python train.py --vocab_size=8192 --norm_eps=1e-06 --positions="rope" --attn_scale=0.0884 --init_std_qkv=0.0343 --init_std_o=0.0343 --optimizer="soap_variant" --beta2=0.99 --weight_decay=0.28 --lr_head=0.00994 --final_lr_fraction=0.03 --seq_len=512
Each number is 50 + 10 x the weight over its row's rms, rounded and kept within 0 to 99. Layers, rows and columns count from 0. The size before them is the row's rms in percent of the matrix's.

# layer 4 MLP gate, 1344x256, rms 0.0736, rows 411-419, columns 0-255
103:63 48 55 52 43 44 71 40 62 47 47 57 55 64 46 49 53 52 57 56 42 43 33 57 34 39 43 46 36 46 48 56 49 42 58 67 39 48 54 38 42 44 52 34 52 71 35 51 56 45 33 47 46 38 44 58 34 61 39 52 59 48 58 55 54 48 47 56 36 56 50 43 29 61 56 42 52 43 48 40 54 61 54 47 48 45 61 60 28 25 53 38 65 57 40 42 53 61 47 56 65 52 75 63 43 46 65 60 55 43 47 63 59 40 60 46 55 58 66 47 33 57 37 40 50 59 57 54 59 35 55 56 46 57 65 39 35 39 66 33 55 59 52 50 57 47 44 65 46 46 53 47 38 55 42 46 36 56 54 52 44 53 50 58 54 42 62 50 68 61 64 27 52 62 62 71 40 62 39 62 60 37 39 47 55 50 72 38 19 65 61 58 33 50 51 48 49 41 47 77 53 57 69 44 48 55 31 64 54 58 53 40 44 53 51 52 55 46 36 41 54 56 41 40 54 40 46 51 68 29 60 44 51 59 58 50 53 72 42 53 48 63 43 58 44 57 64 50 49 58 60 43 57 37 57 48
101:48 52 64 51 44 43 54 34 52 28 49 56 50 35 57 53 58 50 43 66 43 34 49 53 55 47 50 41 48 43 53 48 32 51 46 56 56 60 33 40 54 61 56 67 46 44 38 53 41 52 75 50 55 50 47 76 55 45 61 49 54 41 50 58 34 45 56 53 39 51 67 36 54 50 45 42 39 37 64 43 63 48 54 51 50 53 49 55 37 51 64 51 46 33 53 53 57 59 45 58 41 35 64 45 27 46 48 52 45 39 60 65 45 37 42 49 56 40 52 59 58 47 47 54 33 64 51 38 56 35 42 46 68 63 49 59 43 36 31 55 63 53 57 59 45 46 83 52 34 33 60 65 44 51 47 78 58 61 66 42 43 49 37 59 46 43 35 39 62 72 49 40 56 27 50 40 51 44 40 52 54 29 33 46 44 45 41 49 50 40 37 49 57 50 45 45 44 35 51 49 62 52 50 57 42 64 70 49 59 59 60 42 52 59 48 47 41 49 58 41 57 34 55 62 34 66 50 51 66 53 54 55 44 64 63 53 39 26 47 65 50 60 47 55 32 43 65 39 48 41 62 57 40 45 39 59
092:35 56 57 58 45 37 36 12 48 44 51 39 45 66 46 30 43 55 42 43 65 66 61 57 43 45 65 43 56 44 50 63 56 48 34 52 42 49 55 29 32 35 42 51 49 57 53 45 55 55 49 57 41 41 56 59 40 63 51 37 44 59 59 49 65 40 51 54 50 34 45 49 41 42 67 37 53 42 48 47 50 38 44 33 39 46 46 62 33 39 36 57 45 43 50 54 51 56 48 59 46 61 57 60 43 66 37 43 58 51 45 59 54 40 53 60 68 49 52 45 62 44 43 56 53 64 42 48 54 47 59 61 60 43 73 60 50 50 51 43 36 41 55 32 52 55 55 36 46 28 55 49 50 39 46 39 50 61 63 41 60 50 47 68 58 63 60 62 51 45 48 71 56 60 40 68 34 57 35 47 64 41 41 53 57 50 32 50 38 43 40 51 59 34 59 47 54 52 43 62 72 59 69 45 44 55 54 35 43 49 51 51 50 50 53 62 48 50 60 36 57 36 30 50 57 48 48 48 49 39 68 59 36 41 38 61 52 26 52 50 61 70 32 59 39 54 37 57 61 58 58 49 45 42 68 40
093:52 28 56 70 47 54 41 57 49 53 52 55 41 48 44 62 68 23 55 52 48 49 32 37 59 57 39 54 48 41 78 46 53 61 51 40 40 59 64 56 49 47 31 53 45 44 58 38 56 41 50 39 47 22 55 56 28 43 49 53 42 60 62 43 47 65 41 37 48 67 50 64 58 73 44 47 54 54 48 42 52 51 34 48 60 44 38 53 42 45 52 53 51 60 49 29 54 45 59 50 59 53 60 51 63 61 65 46 43 56 52 35 53 60 53 40 74 71 45 46 42 40 72 57 49 36 59 62 51 46 42 41 55 54 65 52 73 42 64 41 46 52 41 46 44 56 46 57 43 40 44 47 56 54 34 66 61 44 48 48 49 46 61 41 41 33 61 50 49 66 42 60 39 58 63 24 46 67 55 59 54 37 46 63 36 53 63 46 27 53 54 55 59 50 42 55 55 52 47 69 49 46 46 40 54 53 47 44 59 46 66 26 49 45 44 54 54 45 35 56 66 54 53 51 48 43 54 57 67 45 37 50 50 66 49 46 44 38 38 58 53 55 60 51 54 62 44 33 36 51 43 33 55 36 64 61
097:50 58 44 47 33 56 41 45 54 68 54 51 36 45 45 50 33 51 43 48 40 47 47 48 41 48 62 61 58 44 48 61 42 36 67 57 55 54 51 60 62 62 32 36 63 44 53 37 48 23 62 53 56 48 45 52 35 44 69 57 51 46 40 34 46 40 36 49 44 38 51 28 48 63 35 34 48 50 54 29 53 42 26 40 52 46 48 36 54 59 58 62 58 52 45 55 58 50 50 57 55 53 54 55 48 56 47 44 29 56 41 51 59 58 39 56 19 41 54 64 42 64 57 44 62 42 57 66 50 41 32 47 43 63 62 40 56 60 57 54 56 61 51 29 69 39 67 61 43 32 47 52 54 52 45 61 52 37 61 75 58 59 47 34 39 59 54 51 50 51 57 43 54 57 51 53 49 67 50 40 49 58 58 44 62 47 38 58 61 49 49 44 50 50 59 51 53 47 41 30 57 48 51 41 48 58 53 67 68 66 53 39 42 31 48 40 52 43 56 46 47 45 31 54 53 51 52 54 54 56 72 63 43 52 36 50 52 37 48 43 47 47 73 50 60 61 33 57 44 73 23 35 50 42 44 47
102:59 37 54 47 37 49 52 49 62 50 42 44 58 62 59 45 42 52 49 54 48 47 55 60 35 37 48 50 55 46 63 55 26 67 47 56 56 53 48 56 49 47 48 30 40 55 45 51 49 38 54 53 51 55 34 50 49 46 51 58 61 47 63 53 83 37 67 39 54 49 52 46 66 44 49 42 36 37 63 50 49 40 48 40 70 60 60 56 63 55 60 14 53 44 35 46 50 49 56 59 35 52 44 46 51 30 74 43 47 47 49 60 66 50 46 47 54 65 40 37 50 50 33 54 59 43 40 56 48 64 49 52 62 55 35 49 24 48 63 52 51 50 56 37 73 37 48 54 55 56 44 47 49 43 58 51 42 51 55 42 57 46 44 41 53 36 52 42 43 44 59 39 39 36 45 55 30 62 47 61 67 43 49 56 37 62 66 34 53 40 30 57 44 62 63 67 38 52 44 52 71 42 67 58 46 54 44 54 64 36 37 50 69 46 64 62 51 45 48 56 71 46 61 39 55 49 50 46 38 47 51 30 30 52 56 61 42 55 62 33 63 47 30 43 45 42 59 60 42 47 61 56 50 53 51 37
098:55 56 53 42 60 42 65 49 44 41 60 35 51 51 56 37 57 49 36 49 67 42 42 52 62 46 37 46 36 46 42 48 59 25 62 49 45 45 57 46 44 60 40 42 34 49 60 45 42 29 52 47 70 43 49 44 54 40 68 49 30 39 33 33 51 64 60 43 51 47 48 47 72 55 64 48 50 54 40 41 52 59 54 25 52 43 77 42 51 35 67 55 57 40 45 54 56 43 60 65 41 41 53 33 56 47 48 42 43 42 34 66 43 47 63 71 34 45 27 62 50 45 59 35 61 57 57 45 47 53 52 62 45 52 74 57 65 47 53 48 40 45 69 51 44 55 50 46 35 44 46 47 32 39 59 48 48 63 43 46 34 64 33 42 45 36 39 57 47 48 39 46 53 50 55 57 71 56 49 45 48 41 48 42 43 57 37 58 56 43 49 62 42 43 44 50 58 51 46 30 40 51 48 51 36 59 60 32 49 60 54 48 56 51 41 37 61 55 53 52 60 57 36 73 55 52 45 41 31 63 45 47 58 50 42 24 69 58 40 66 54 44 58 51 47 41 65 51 41 55 50 59 44 37 38 41
111:37 40 51 42 40 59 54 45 59 56 31 54 36 45 45 43 59 57 56 40 41 51 62 41 42 56 59 53 54 55 33 37 46 43 43 51 49 46 65 35 55 53 41 37 43 58 68 32 40 29 42 40 63 43 49 32 50 57 39 55 42 58 55 53 55 68 52 65 49 38 36 60 43 67 57 49 51 37 60 36 27 46 40 41 42 38 55 40 47 27 53 55 42 55 54 53 44 42 32 41 62 48 44 62 47 51 68 54 68 68 43 62 55 54 43 47 50 54 46 50 41 39 56 44 46 29 56 60 32 39 53 40 53 56 40 64 62 41 41 52 33 71 61 55 66 30 58 56 48 41 52 61 33 56 30 51 50 40 26 56 48 31 68 52 60 55 65 59 50 63 48 49 54 54 47 60 65 40 56 49 57 56 53 45 52 53 40 44 58 43 62 51 53 39 70 41 34 39 62 51 54 46 45 43 52 48 40 65 59 55 32 44 46 58 39 37 46 35 64 51 35 50 45 49 47 41 55 49 53 53 33 48 54 47 45 51 35 52 59 59 54 51 51 44 69 55 45 73 68 31 35 41 36 63 50 60
102:29 41 66 47 33 57 66 56 59 38 42 67 47 59 64 38 35 47 64 52 36 49 48 41 48 58 54 42 44 42 56 51 49 59 60 69 36 36 28 52 44 55 41 57 48 46 38 42 67 45 49 66 54 58 39 35 64 60 38 59 23 47 53 44 34 59 27 43 53 70 43 42 59 41 66 40 51 78 35 47 71 57 66 45 54 55 43 55 73 39 57 35 48 41 45 52 34 50 59 46 47 53 27 51 50 44 46 51 53 49 47 59 30 49 57 59 48 46 44 71 39 49 43 42 34 67 56 44 47 42 50 53 47 48 59 54 64 37 68 55 44 60 65 41 44 69 48 34 53 47 53 41 47 54 56 48 45 55 52 49 45 54 79 73 42 36 51 46 56 47 33 24 57 57 44 53 63 43 45 46 45 49 54 42 55 52 51 55 53 42 54 59 61 51 63 41 52 32 53 51 47 35 57 60 49 48 47 51 47 42 43 44 41 41 55 57 60 46 56 33 61 50 55 47 51 54 58 52 45 45 52 41 70 50 47 34 55 63 58 40 36 58 52 59 54 52 52 42 45 40 53 36 36 38 50 43
# layer 4 MLP up, 1344x256, rms 0.0762, rows 411-419, columns 0-255
104:50 50 56 37 51 45 61 42 71 56 56 51 53 65 47 62 71 16 70 70 56 53 45 55 43 59 45 40 36 67 38 45 58 58 35 37 45 57 39 50 59 46 35 50 32 41 59 40 39 42 62 53 62 51 54 45 39 64 57 58 50 50 48 67 68 40 45 39 53 73 33 60 58 58 51 58 53 40 46 60 52 46 42 45 49 64 42 52 37 59 61 36 67 45 55 47 69 29 48 46 47 55 44 48 69 43 54 66 43 39 40 40 61 50 47 64 45 33 51 47 64 50 48 38 60 47 50 43 32 37 55 64 46 35 49 43 40 49 57 54 71 51 45 53 57 53 46 33 51 63 52 54 61 57 44 64 26 49 55 23 61 57 46 40 48 53 43 43 40 45 43 44 45 71 55 33 43 55 58 45 60 32 50 31 38 44 67 60 58 50 48 49 41 51 44 61 39 53 45 54 52 48 32 45 53 46 69 55 51 47 49 56 49 55 61 30 53 42 42 41 60 43 65 58 57 70 59 48 48 53 52 36 60 53 67 49 49 56 34 40 45 69 46 40 39 52 58 58 50 50 47 52 63 48 46 56
089:41 31 53 30 44 49 36 24 45 40 48 55 46 48 47 27 52 58 51 49 60 41 64 49 56 43 52 57 50 52 48 39 54 45 51 38 39 39 52 37 57 41 53 54 59 45 68 34 47 47 42 32 68 66 54 67 51 59 54 52 43 36 30 43 51 58 42 53 30 48 60 33 46 62 41 54 69 44 58 43 25 33 40 61 68 61 39 55 54 55 55 37 62 69 50 61 55 39 50 57 47 48 48 45 58 34 48 54 49 41 62 64 45 53 51 33 64 57 52 37 61 62 38 64 39 49 40 51 59 57 44 63 43 58 47 51 72 65 49 48 50 46 54 46 56 44 36 43 47 47 74 57 34 50 53 43 66 68 59 56 40 39 44 44 47 50 42 49 36 55 43 54 49 51 53 41 56 69 60 47 56 44 38 44 39 59 40 52 56 33 44 48 48 54 29 40 45 41 58 44 66 51 47 51 37 46 53 38 54 65 37 64 64 42 41 44 39 62 43 36 73 42 45 48 34 59 70 40 47 55 51 53 44 41 43 50 32 32 34 40 50 52 36 48 42 36 64 56 35 59 42 56 51 40 45 49
090:32 34 38 56 50 37 31 36 55 60 39 52 76 40 40 60 51 30 49 49 41 47 54 51 47 49 41 43 45 48 29 52 49 61 35 47 43 52 59 53 38 42 49 55 49 44 43 60 67 42 43 43 40 42 50 47 40 55 54 59 55 51 41 38 40 38 57 52 34 44 44 38 56 51 57 36 38 39 40 45 51 46 31 36 63 44 47 51 50 32 52 50 45 53 55 44 37 49 65 51 45 63 57 57 56 52 45 46 43 62 44 35 36 47 32 47 65 51 55 43 53 36 48 66 53 51 48 51 65 59 38 48 63 38 42 33 57 30 38 54 38 41 48 42 30 61 40 55 53 36 44 51 48 51 44 57 32 39 60 33 51 57 49 28 64 38 39 56 33 35 34 70 36 45 47 62 63 55 32 33 42 66 49 43 55 49 50 43 53 60 48 27 47 64 61 44 58 43 40 54 56 58 53 52 44 45 52 21 44 51 47 64 47 29 37 60 51 51 53 39 48 47 50 46 27 61 47 50 44 34 49 38 57 57 56 29 38 52 58 48 56 65 47 58 35 47 52 54 53 47 27 55 45 45 67 64
092:52 32 62 37 58 55 69 65 61 43 66 55 43 50 58 55 52 59 66 48 37 72 46 47 48 69 46 49 44 48 34 51 61 33 66 36 51 51 46 60 39 53 33 41 45 53 73 44 52 37 53 45 44 54 60 44 52 47 59 38 44 42 48 51 51 74 44 56 25 63 48 42 66 63 54 54 40 46 45 53 45 47 61 46 53 41 47 35 56 65 58 63 65 55 70 45 43 38 56 61 38 42 41 46 64 46 53 56 39 46 55 61 53 47 63 55 46 48 51 33 42 72 38 53 49 52 56 33 42 54 54 48 39 45 51 58 51 35 42 55 49 37 55 41 58 48 46 51 60 51 47 55 45 56 45 56 56 55 71 58 49 36 64 43 62 47 62 41 47 63 31 51 61 49 50 45 38 46 72 39 55 60 38 46 30 49 47 49 41 56 38 57 62 57 38 38 55 47 59 49 40 46 51 42 41 46 43 66 43 42 52 54 50 71 39 36 64 67 34 63 54 62 61 52 43 31 51 42 65 45 62 49 72 58 64 56 49 34 54 60 53 64 37 53 55 67 51 31 68 49 69 64 58 42 36 55
088:61 41 37 52 52 43 61 60 52 51 46 53 46 43 42 31 63 52 57 65 63 44 46 41 33 39 51 72 59 41 58 29 52 68 45 56 49 58 61 62 69 56 59 43 52 50 53 49 43 45 52 51 69 51 48 46 62 44 38 37 70 48 61 69 52 49 42 54 51 30 42 52 43 58 31 54 52 46 46 67 41 34 44 44 38 30 49 42 57 46 46 59 60 48 59 53 44 52 55 48 47 56 51 52 49 48 58 68 43 65 58 26 53 56 51 50 42 52 51 53 53 45 42 43 76 36 51 38 42 51 37 52 45 55 42 45 60 55 69 55 53 65 48 45 69 42 28 57 66 63 57 55 40 44 53 49 49 53 30 48 58 43 39 48 51 50 68 53 72 54 43 52 49 55 53 50 63 62 53 52 64 42 43 68 70 47 55 52 50 55 44 39 30 49 62 50 30 44 50 36 61 50 32 42 65 36 44 53 71 59 57 63 43 46 43 68 65 66 44 48 77 48 52 66 50 59 56 49 37 60 49 51 57 42 38 54 57 39 35 37 50 47 50 61 59 52 45 60 24 49 38 45 40 67 41 50
098:60 47 52 40 46 44 43 75 22 38 54 60 64 79 54 38 43 55 46 55 71 42 48 51 36 45 26 35 54 45 45 54 31 52 63 52 45 53 44 31 50 58 65 57 39 54 50 46 27 52 47 41 59 49 56 37 55 41 45 47 43 36 56 54 51 64 48 40 48 53 62 62 53 49 54 47 52 61 49 44 55 53 50 65 54 61 39 47 56 37 47 57 47 74 38 63 68 57 47 61 39 36 67 64 71 40 25 47 64 24 49 43 61 69 43 49 38 45 52 43 57 67 39 73 54 46 52 62 57 50 45 49 49 48 44 55 48 38 52 50 47 48 51 40 58 34 46 59 48 49 31 51 52 59 53 35 39 45 50 44 44 62 41 40 48 62 47 63 49 48 43 64 51 55 36 41 54 71 47 80 47 40 31 46 43 49 46 37 43 44 38 52 45 57 64 55 59 41 56 52 41 33 37 44 44 39 35 58 43 55 38 46 57 49 53 46 54 57 63 67 63 60 40 48 61 67 55 48 56 53 62 43 55 46 49 56 44 53 58 51 36 50 44 53 53 50 40 37 50 58 27 40 35 55 46 46
103:40 49 57 57 32 63 34 36 66 54 44 56 46 57 53 51 50 39 37 50 63 34 56 56 46 41 58 61 57 23 41 50 41 43 66 65 51 49 47 72 52 66 57 67 57 40 47 58 40 50 37 52 43 47 61 55 73 45 48 35 55 58 45 52 50 49 50 51 71 54 37 54 61 38 45 57 50 53 73 46 48 45 69 59 54 46 64 67 63 46 53 68 45 44 40 52 51 62 36 59 50 67 40 47 49 43 41 44 51 41 52 37 57 57 46 40 61 58 41 39 42 56 38 47 56 36 43 54 58 49 49 48 58 57 48 44 42 41 27 54 49 57 51 29 32 37 55 73 55 50 53 51 58 58 48 55 50 61 46 23 61 32 53 61 42 40 39 69 54 56 41 53 56 49 52 44 43 50 45 56 54 59 51 35 45 46 73 33 58 45 71 61 33 68 64 44 62 40 45 50 38 41 60 33 53 38 55 55 61 49 45 48 50 30 64 48 36 49 42 60 54 46 42 51 43 70 56 54 34 39 44 46 47 43 46 57 64 50 67 73 55 62 57 50 55 40 41 62 43 45 49 45 50 48 31 37
101:46 51 31 68 58 45 52 46 43 34 47 62 45 53 45 63 56 39 41 70 51 57 43 31 42 43 59 46 35 48 40 50 67 44 43 36 37 42 71 55 48 62 61 55 36 33 54 63 35 56 61 57 57 58 55 44 46 46 50 65 42 44 60 43 71 53 57 47 55 59 42 46 56 61 42 60 38 61 43 47 35 53 70 47 50 45 48 75 38 51 48 54 61 53 43 43 46 49 42 57 44 39 48 35 51 55 53 40 67 50 42 37 44 49 45 45 38 34 49 49 31 39 41 38 37 50 54 43 66 47 49 36 40 50 51 60 54 49 57 53 46 49 53 59 32 50 52 48 55 37 57 64 57 44 59 60 48 53 59 49 30 61 38 40 45 59 64 61 50 52 47 41 33 78 46 54 63 74 21 51 73 29 61 58 36 36 44 65 48 36 53 33 52 65 49 33 43 42 37 56 57 52 42 36 46 61 61 72 39 41 59 45 57 54 49 55 53 45 61 55 56 45 46 57 49 48 42 61 75 74 56 53 46 53 37 51 61 51 48 42 58 43 44 41 60 56 55 58 53 46 62 42 61 44 44 45
100:38 47 62 44 67 59 48 59 52 60 47 57 47 63 59 37 43 47 46 49 43 40 61 36 30 57 51 38 24 55 29 63 42 54 58 78 52 53 48 37 50 54 58 44 34 56 47 44 51 34 67 47 61 53 41 52 43 52 48 47 48 44 46 55 46 62 67 41 58 59 48 46 47 46 59 45 34 44 33 53 50 38 61 36 32 40 52 42 70 61 44 42 57 45 58 49 63 50 59 43 66 56 42 54 42 48 57 53 55 60 58 53 43 57 94 38 50 48 38 43 62 52 44 36 56 46 50 51 35 43 48 54 46 50 60 48 52 43 47 54 33 61 53 49 42 63 52 43 50 58 50 44 73 59 45 52 49 70 50 55 57 41 61 67 43 46 54 36 63 53 47 55 55 59 55 57 69 59 63 44 55 65 56 30 71 38 58 55 56 46 48 43 59 58 59 43 52 46 42 76 29 46 48 49 61 47 35 48 29 53 68 39 46 44 56 63 56 46 56 52 56 44 59 46 46 54 61 43 62 56 66 58 50 59 55 48 44 53 41 44 45 63 59 69 56 61 59 56 47 58 36 30 58 30 32 53
# layer 4 MLP down (transposed), 1344x256, rms 0.0662, rows 411-419, columns 0-255
102:43 51 60 47 46 65 45 62 37 57 46 43 53 14 50 50 44 51 35 41 54 50 64 43 59 65 37 57 66 40 49 55 34 62 44 51 30 47 48 57 32 41 53 44 66 49 33 45 52 67 44 42 49 53 42 47 57 55 39 29 49 68 45 46 61 57 56 44 46 53 50 37 47 60 51 49 46 57 41 62 46 44 45 41 53 52 49 31 48 41 49 61 37 22 44 54 60 45 39 81 47 35 42 44 64 45 44 40 60 58 48 35 53 40 49 50 59 60 58 49 54 29 53 60 38 56 52 78 47 57 44 56 68 58 74 64 55 42 36 60 41 38 56 48 52 59 42 26 70 35 43 48 62 31 44 49 45 46 47 63 46 66 30 47 46 51 56 48 63 45 70 47 46 35 50 47 27 50 41 46 62 54 32 50 49 56 40 54 50 48 36 56 54 67 38 46 36 59 48 58 48 49 55 54 45 61 62 51 52 49 36 54 67 39 44 44 51 37 67 49 59 44 54 46 45 56 37 38 55 42 58 46 54 45 64 47 59 42 40 46 71 46 39 51 46 61 36 47 44 52 39 46 48 49 57 45
093:58 60 66 56 34 54 52 56 45 57 53 51 66 52 51 52 50 51 57 49 61 40 42 55 58 50 44 46 42 66 55 41 67 62 49 49 60 65 60 62 46 62 60 53 30 36 38 60 47 42 54 66 42 36 47 41 48 34 46 70 37 43 49 58 47 43 51 38 67 40 33 56 48 69 53 47 48 44 51 46 57 59 51 58 53 45 50 57 30 65 40 61 47 44 42 31 56 45 60 36 39 61 58 51 47 57 73 28 42 41 44 53 49 50 43 57 52 38 48 68 51 58 44 39 54 26 61 39 52 56 80 59 55 57 60 72 36 42 44 49 49 56 36 39 37 59 50 54 49 43 46 38 50 58 37 37 45 35 48 67 47 60 67 38 53 46 55 51 49 55 67 35 56 45 59 59 39 51 58 59 40 74 58 50 55 52 64 41 47 55 38 61 47 49 52 72 44 56 59 60 27 45 45 56 62 46 44 59 46 35 56 43 50 57 44 52 40 60 23 61 30 38 55 40 62 52 32 59 36 48 49 52 54 53 46 58 57 41 64 42 44 55 36 55 70 57 39 43 55 37 55 50 60 59 56 44
088:68 46 60 55 60 65 58 66 46 60 64 42 47 48 71 56 56 69 64 48 51 55 32 38 69 43 40 54 54 44 57 45 44 47 70 53 48 34 37 45 65 64 59 41 58 60 56 43 40 55 58 53 68 71 43 53 49 42 54 47 53 65 59 58 63 60 39 56 53 63 53 49 70 53 34 64 52 49 57 50 41 70 75 51 51 44 62 51 62 60 46 51 67 19 44 47 58 40 42 65 43 23 44 48 38 39 55 41 49 44 40 49 49 57 62 29 44 51 42 48 44 51 44 39 35 48 63 38 51 44 52 59 27 61 50 64 58 64 60 41 63 53 45 51 57 32 68 54 48 55 50 47 45 53 54 57 68 44 44 57 39 54 44 65 48 50 44 51 74 59 59 32 56 44 53 50 37 61 60 57 52 52 43 45 45 42 41 56 47 39 40 55 56 56 40 55 64 51 53 49 44 42 40 54 57 60 45 58 62 52 43 48 44 62 61 40 46 48 76 58 63 52 48 54 55 41 59 37 47 66 43 51 48 57 41 63 68 61 53 58 53 30 71 48 56 38 53 57 50 45 56 54 56 45 32 41
094:52 68 44 41 37 61 47 38 35 52 34 58 54 62 55 49 42 39 43 45 68 49 59 49 61 29 48 47 51 72 57 50 57 59 39 44 43 55 52 54 53 44 57 50 52 61 35 64 45 58 40 33 59 33 35 54 40 60 72 52 59 45 48 52 45 46 56 39 65 58 39 62 42 36 58 47 47 42 62 68 54 45 35 57 56 70 47 49 46 62 52 49 58 64 35 78 59 52 47 36 44 69 64 59 31 46 56 46 61 37 38 45 44 45 47 65 44 39 52 53 54 47 61 43 55 38 50 38 41 48 60 56 63 48 39 46 59 63 51 38 59 62 57 45 55 61 31 57 51 56 61 51 47 47 53 46 54 40 40 37 50 51 36 68 44 56 36 66 71 46 69 48 37 47 51 49 43 39 39 71 35 63 41 45 62 45 48 36 56 26 57 54 33 43 53 46 54 54 42 72 45 59 57 40 53 45 53 47 63 60 53 46 55 51 55 54 51 53 80 35 57 42 51 60 64 57 52 49 39 54 54 45 42 55 41 45 40 70 49 41 41 38 51 58 33 35 61 62 48 50 45 29 41 49 60 49
096:37 54 49 60 44 44 51 53 66 58 59 53 60 35 60 42 46 39 41 44 45 62 49 57 53 47 35 47 51 40 32 51 54 46 59 52 59 43 63 55 48 47 45 37 55 37 48 52 60 69 56 34 33 28 60 55 64 51 41 50 34 44 48 52 49 47 49 49 53 42 53 41 38 41 54 72 37 53 27 37 58 52 51 62 64 36 47 64 52 54 51 49 62 35 53 52 41 66 50 49 62 56 29 60 45 52 43 34 75 36 54 60 59 37 43 54 39 43 42 61 65 49 45 55 34 56 44 56 55 59 43 46 33 64 37 65 75 39 49 47 52 49 53 71 49 54 54 34 37 41 43 36 41 39 56 32 57 46 67 40 47 60 74 48 52 42 46 33 36 50 45 64 64 59 60 58 58 45 43 52 38 33 56 43 49 62 51 60 59 44 36 43 72 48 52 45 70 49 36 64 56 53 43 47 38 54 59 35 25 55 44 56 40 39 45 41 31 36 42 50 30 42 49 51 45 51 44 48 51 31 36 42 37 50 61 38 52 68 62 45 38 54 48 39 47 51 60 46 44 54 61 47 51 47 51 55
106:51 54 43 39 53 47 69 23 62 54 42 48 52 57 58 42 43 64 49 60 44 69 62 47 79 49 48 57 48 51 51 40 58 63 38 55 67 72 60 44 59 46 41 61 66 61 56 50 55 52 47 54 25 50 54 47 44 39 50 45 48 60 51 47 52 47 47 74 56 70 56 51 60 45 50 48 47 61 42 32 72 70 64 50 52 31 49 48 50 51 53 54 63 57 54 51 52 35 55 40 33 57 53 52 43 61 60 52 51 45 61 67 46 35 25 75 62 65 57 41 38 57 53 33 37 66 55 44 68 32 49 46 50 59 47 72 56 59 43 58 62 54 61 32 42 49 62 58 49 45 51 26 43 44 46 65 38 47 43 50 35 43 42 49 58 56 53 52 45 59 33 51 42 45 44 61 36 55 45 41 50 59 55 70 50 41 55 55 32 47 43 58 63 71 59 47 40 52 43 49 47 53 47 45 40 72 57 45 34 39 47 60 48 44 54 60 54 57 57 48 38 48 45 48 56 62 45 23 61 63 47 45 47 48 51 61 52 32 53 57 49 54 54 49 55 66 58 57 56 49 57 37 50 40 51 37
106:56 70 61 52 62 44 43 66 48 39 57 51 52 50 53 40 37 54 57 59 59 72 49 56 66 44 42 47 46 60 40 38 41 47 42 54 59 25 45 58 56 49 42 47 45 80 67 37 41 40 46 39 48 43 56 56 36 71 63 41 51 44 22 65 61 64 51 52 54 50 64 48 34 48 56 45 57 50 52 42 47 45 44 59 46 41 58 55 36 46 62 62 58 36 65 51 50 45 44 43 51 61 38 41 59 34 38 54 48 45 50 58 46 61 45 34 52 31 72 55 39 45 65 44 53 64 44 29 46 53 39 28 30 53 51 44 44 45 61 48 50 42 70 41 50 44 46 53 54 42 59 51 32 59 42 46 40 46 37 54 60 54 50 74 65 57 27 40 59 61 43 49 53 40 62 40 53 66 30 52 58 43 41 60 39 44 28 55 45 41 65 47 39 41 45 29 50 47 40 61 49 41 38 46 48 62 64 45 36 52 59 66 57 40 41 31 47 47 70 53 51 43 55 55 56 50 43 41 62 59 48 49 40 50 62 54 55 52 43 47 45 43 43 54 51 43 60 43 51 37 39 61 55 69 59 58
109:56 39 55 14 19 37 53 50 45 40 66 57 42 49 49 43 73 55 41 53 48 45 56 50 68 55 53 64 46 51 10 40 43 55 43 50 65 43 50 51 64 41 59 52 40 44 50 52 47 53 42 49 52 58 55 55 66 32 51 51 46 64 75 54 48 44 43 47 51 42 57 37 42 46 52 49 52 41 40 56 38 55 36 37 58 58 47 38 55 58 48 43 43 58 41 49 41 44 47 46 43 52 55 49 58 42 48 60 57 46 46 54 33 58 38 49 56 62 57 26 50 62 71 36 37 59 45 50 40 50 44 58 49 36 52 51 34 41 54 44 55 51 49 54 66 29 46 33 63 44 72 51 34 36 31 63 60 49 59 61 60 25 48 37 54 56 45 51 42 62 37 35 53 40 56 56 56 39 54 45 37 60 52 45 44 44 54 58 60 60 57 49 57 39 49 61 44 55 72 48 46 60 50 41 47 48 45 78 54 59 48 58 57 32 45 51 53 49 57 46 44 48 56 66 62 49 49 44 39 59 39 62 40 60 43 51 57 71 40 53 43 54 59 66 54 64 39 50 66 35 53 43 54 52 43 48
106:39 45 49 37 52 45 60 50 53 34 50 54 61 63 56 48 52 34 64 49 36 39 62 66 57 46 44 53 49 49 54 61 55 47 58 69 60 54 51 57 63 39 43 60 25 48 38 74 46 37 43 53 41 60 41 38 53 53 44 37 57 53 39 58 53 52 78 58 66 60 48 56 59 45 47 78 34 66 50 60 55 54 56 58 27 48 40 58 55 57 40 49 46 39 50 37 59 67 59 69 61 57 61 54 55 52 44 61 49 47 46 57 54 52 64 35 51 50 46 52 57 44 64 49 60 53 46 44 54 45 60 35 48 45 35 48 36 81 45 39 49 69 49 62 58 59 70 44 69 60 46 62 55 35 33 41 62 46 65 57 46 51 47 46 57 40 46 36 44 58 54 66 49 35 51 46 74 65 50 44 53 48 55 62 65 53 60 58 47 49 50 35 47 49 43 63 46 61 56 57 63 51 64 44 60 27 63 32 57 40 47 47 58 61 50 49 52 59 56 31 54 56 37 39 38 56 62 46 52 57 42 44 47 52 28 38 43 34 45 32 44 54 42 51 55 51 38 53 65 63 44 49 61 48 46 39